Weights of a small GPT-style language model, trained from scratch on English Wikipedia: MLP 1536 GELU, 4177 steps.
Each number is 200 + 20 x the weight over its row's rms, rounded and kept within 0 to 999. Layers, rows and columns count from 0. The size before them is the row's rms in percent of the matrix's.

# up: layer 8 MLP up, 1536x384, rms 0.0249, rows 462-468, columns 0-95
# down: layer 8 MLP down (transposed), 1536x384, rms 0.0245, rows 462-468, columns 0-95
up462,102,142,209,198,192,193,209,218,185,220,193,165,199,167,206,222,250,224,192,217,183,213,169,206,225,203,206,210,195,178,202,223,231,208,218,205,177,201,221,221,170,225,170,187,198,258,199,225,209,202,220,194,191,247,200,211,241,212,208,210,209,211,193,205,212,178,216,172,184,191,197,174,240,225,186,256,202,201,195,246,197,219,182,174,210,202,190,212,210,211,224,167,206,200,202,186,205
down462,114,211,186,212,217,203,196,176,213,182,227,211,195,251,195,187,178,182,223,193,220,186,232,185,180,185,197,180,207,227,208,203,148,197,180,197,209,207,179,185,214,186,205,197,212,168,186,205,201,201,208,208,201,173,181,205,167,206,201,197,191,198,216,202,190,214,191,231,227,241,201,215,141,150,183,164,195,222,201,178,179,182,196,229,165,232,200,194,178,190,197,216,179,212,226,200,200
up463,101,229,209,197,181,213,200,191,177,191,174,203,234,193,234,222,233,199,197,211,210,232,212,184,186,202,217,235,204,207,222,228,197,259,196,190,183,175,180,167,186,176,211,184,159,187,181,196,203,189,207,195,184,176,199,211,228,216,181,228,213,215,206,195,182,232,198,199,187,211,174,207,202,173,186,219,195,225,219,178,198,208,159,189,167,204,227,224,197,214,200,226,207,218,204,202,166
down463,089,205,140,195,193,184,166,179,168,202,146,198,198,240,222,196,155,206,166,199,187,171,226,225,180,165,231,202,204,165,197,189,192,152,201,188,214,195,192,199,172,172,180,189,193,184,219,210,199,201,169,200,198,169,191,231,184,183,225,202,195,253,214,191,179,176,199,198,191,229,209,198,216,209,199,219,206,186,187,191,188,193,228,218,207,225,234,217,207,181,216,203,188,214,220,164,217
up464,096,183,193,194,229,237,161,200,188,181,180,184,184,154,198,175,213,214,206,209,227,210,182,207,203,213,212,174,204,232,201,222,201,204,199,220,201,193,192,192,178,193,214,186,221,229,195,217,194,250,189,293,181,205,237,223,196,239,182,226,199,146,176,227,179,193,180,218,191,225,209,204,195,209,195,226,191,183,242,197,179,174,202,180,196,195,216,203,203,204,198,173,206,175,196,210,189
down464,099,225,190,176,176,214,200,159,194,214,218,200,221,216,173,196,192,188,206,177,206,191,232,188,215,212,240,195,202,174,217,170,178,225,189,201,214,171,181,217,208,210,186,179,204,194,193,216,210,184,176,177,208,179,189,194,189,150,214,204,132,214,215,205,194,224,181,202,190,165,205,227,189,195,210,234,197,194,205,217,208,237,195,254,192,231,178,180,186,246,207,191,184,198,202,166,224
up465,095,199,224,203,207,205,197,199,194,192,211,205,173,229,213,216,187,208,232,182,211,240,212,164,196,198,214,170,189,226,200,229,211,189,221,212,188,204,179,208,191,186,195,185,167,211,213,214,208,171,179,211,194,204,186,203,232,205,187,212,203,185,189,211,217,195,238,191,257,232,191,189,181,200,162,185,211,230,177,246,176,215,221,227,189,224,200,191,162,231,208,201,218,190,159,215,194
down465,083,163,210,184,210,206,211,180,188,207,203,223,222,197,197,173,222,181,189,206,173,189,214,218,198,187,211,204,194,190,172,216,181,148,214,202,219,197,192,194,194,176,214,203,166,210,213,211,215,195,171,180,222,176,186,171,214,189,192,259,221,233,188,201,206,168,206,197,178,204,216,208,172,224,203,192,185,168,189,214,188,184,202,209,234,201,234,210,241,196,206,200,192,182,224,213,193
up466,096,207,198,209,218,189,193,177,192,215,179,216,178,200,200,212,185,204,175,186,190,192,207,217,205,209,251,198,198,221,215,201,218,212,199,199,175,215,188,217,192,184,191,202,227,174,206,205,190,164,197,211,204,220,222,223,199,226,186,178,198,185,194,230,190,214,202,173,206,207,204,222,191,183,174,184,190,197,174,202,198,207,186,182,219,189,184,228,184,191,179,189,208,164,222,193,200
down466,101,182,177,206,234,202,190,207,200,216,199,212,207,212,197,216,190,212,195,174,202,170,209,197,222,181,192,231,168,223,251,202,195,191,208,207,158,182,180,198,169,202,183,208,192,169,181,170,222,205,198,206,153,183,191,215,199,252,164,193,183,202,203,239,204,224,192,214,214,233,193,200,198,224,212,178,185,223,209,206,204,222,164,158,222,227,211,246,184,197,175,204,221,195,218,213,202
up467,103,191,201,217,176,215,196,190,187,197,196,163,187,227,216,228,213,187,197,263,196,205,212,211,218,229,226,178,199,254,189,212,217,242,232,168,233,196,180,183,193,216,199,186,174,228,234,214,206,199,217,190,180,218,176,195,195,202,202,202,206,209,219,175,189,198,234,197,218,209,207,184,192,196,163,210,195,180,187,171,199,212,194,211,198,213,237,196,180,207,191,227,194,209,193,222,192
down467,096,214,242,202,203,220,194,195,172,176,180,235,189,236,179,220,206,208,201,182,233,226,235,173,248,201,213,226,193,193,227,213,191,234,199,204,204,186,160,201,177,204,192,199,223,180,229,223,170,197,210,230,198,187,194,222,172,184,211,193,204,219,199,239,203,181,189,215,206,178,218,216,211,199,168,190,205,235,206,178,174,178,177,202,213,167,189,224,191,202,222,190,210,187,189,198,199
up468,101,230,220,184,207,192,220,232,190,187,195,222,198,163,205,220,185,213,181,209,189,171,179,228,228,171,224,199,134,202,201,249,245,189,227,170,218,199,174,184,197,221,213,180,175,254,172,183,197,194,217,217,195,208,199,212,216,215,172,181,185,197,203,202,201,207,217,207,232,208,195,201,225,202,176,207,221,191,184,204,182,189,143,212,225,245,187,224,163,166,193,196,193,208,192,226,209
down468,097,180,176,209,241,189,201,228,191,200,251,197,219,181,201,216,193,211,216,216,187,164,189,218,168,166,217,169,190,227,192,184,181,174,194,217,216,271,201,231,176,189,236,213,226,191,191,192,209,155,207,205,207,196,172,187,240,252,198,229,178,225,218,233,220,165,187,223,172,214,205,201,199,177,209,199,181,195,194,226,191,230,230,204,192,217,179,191,224,213,178,168,192,202,209,226,203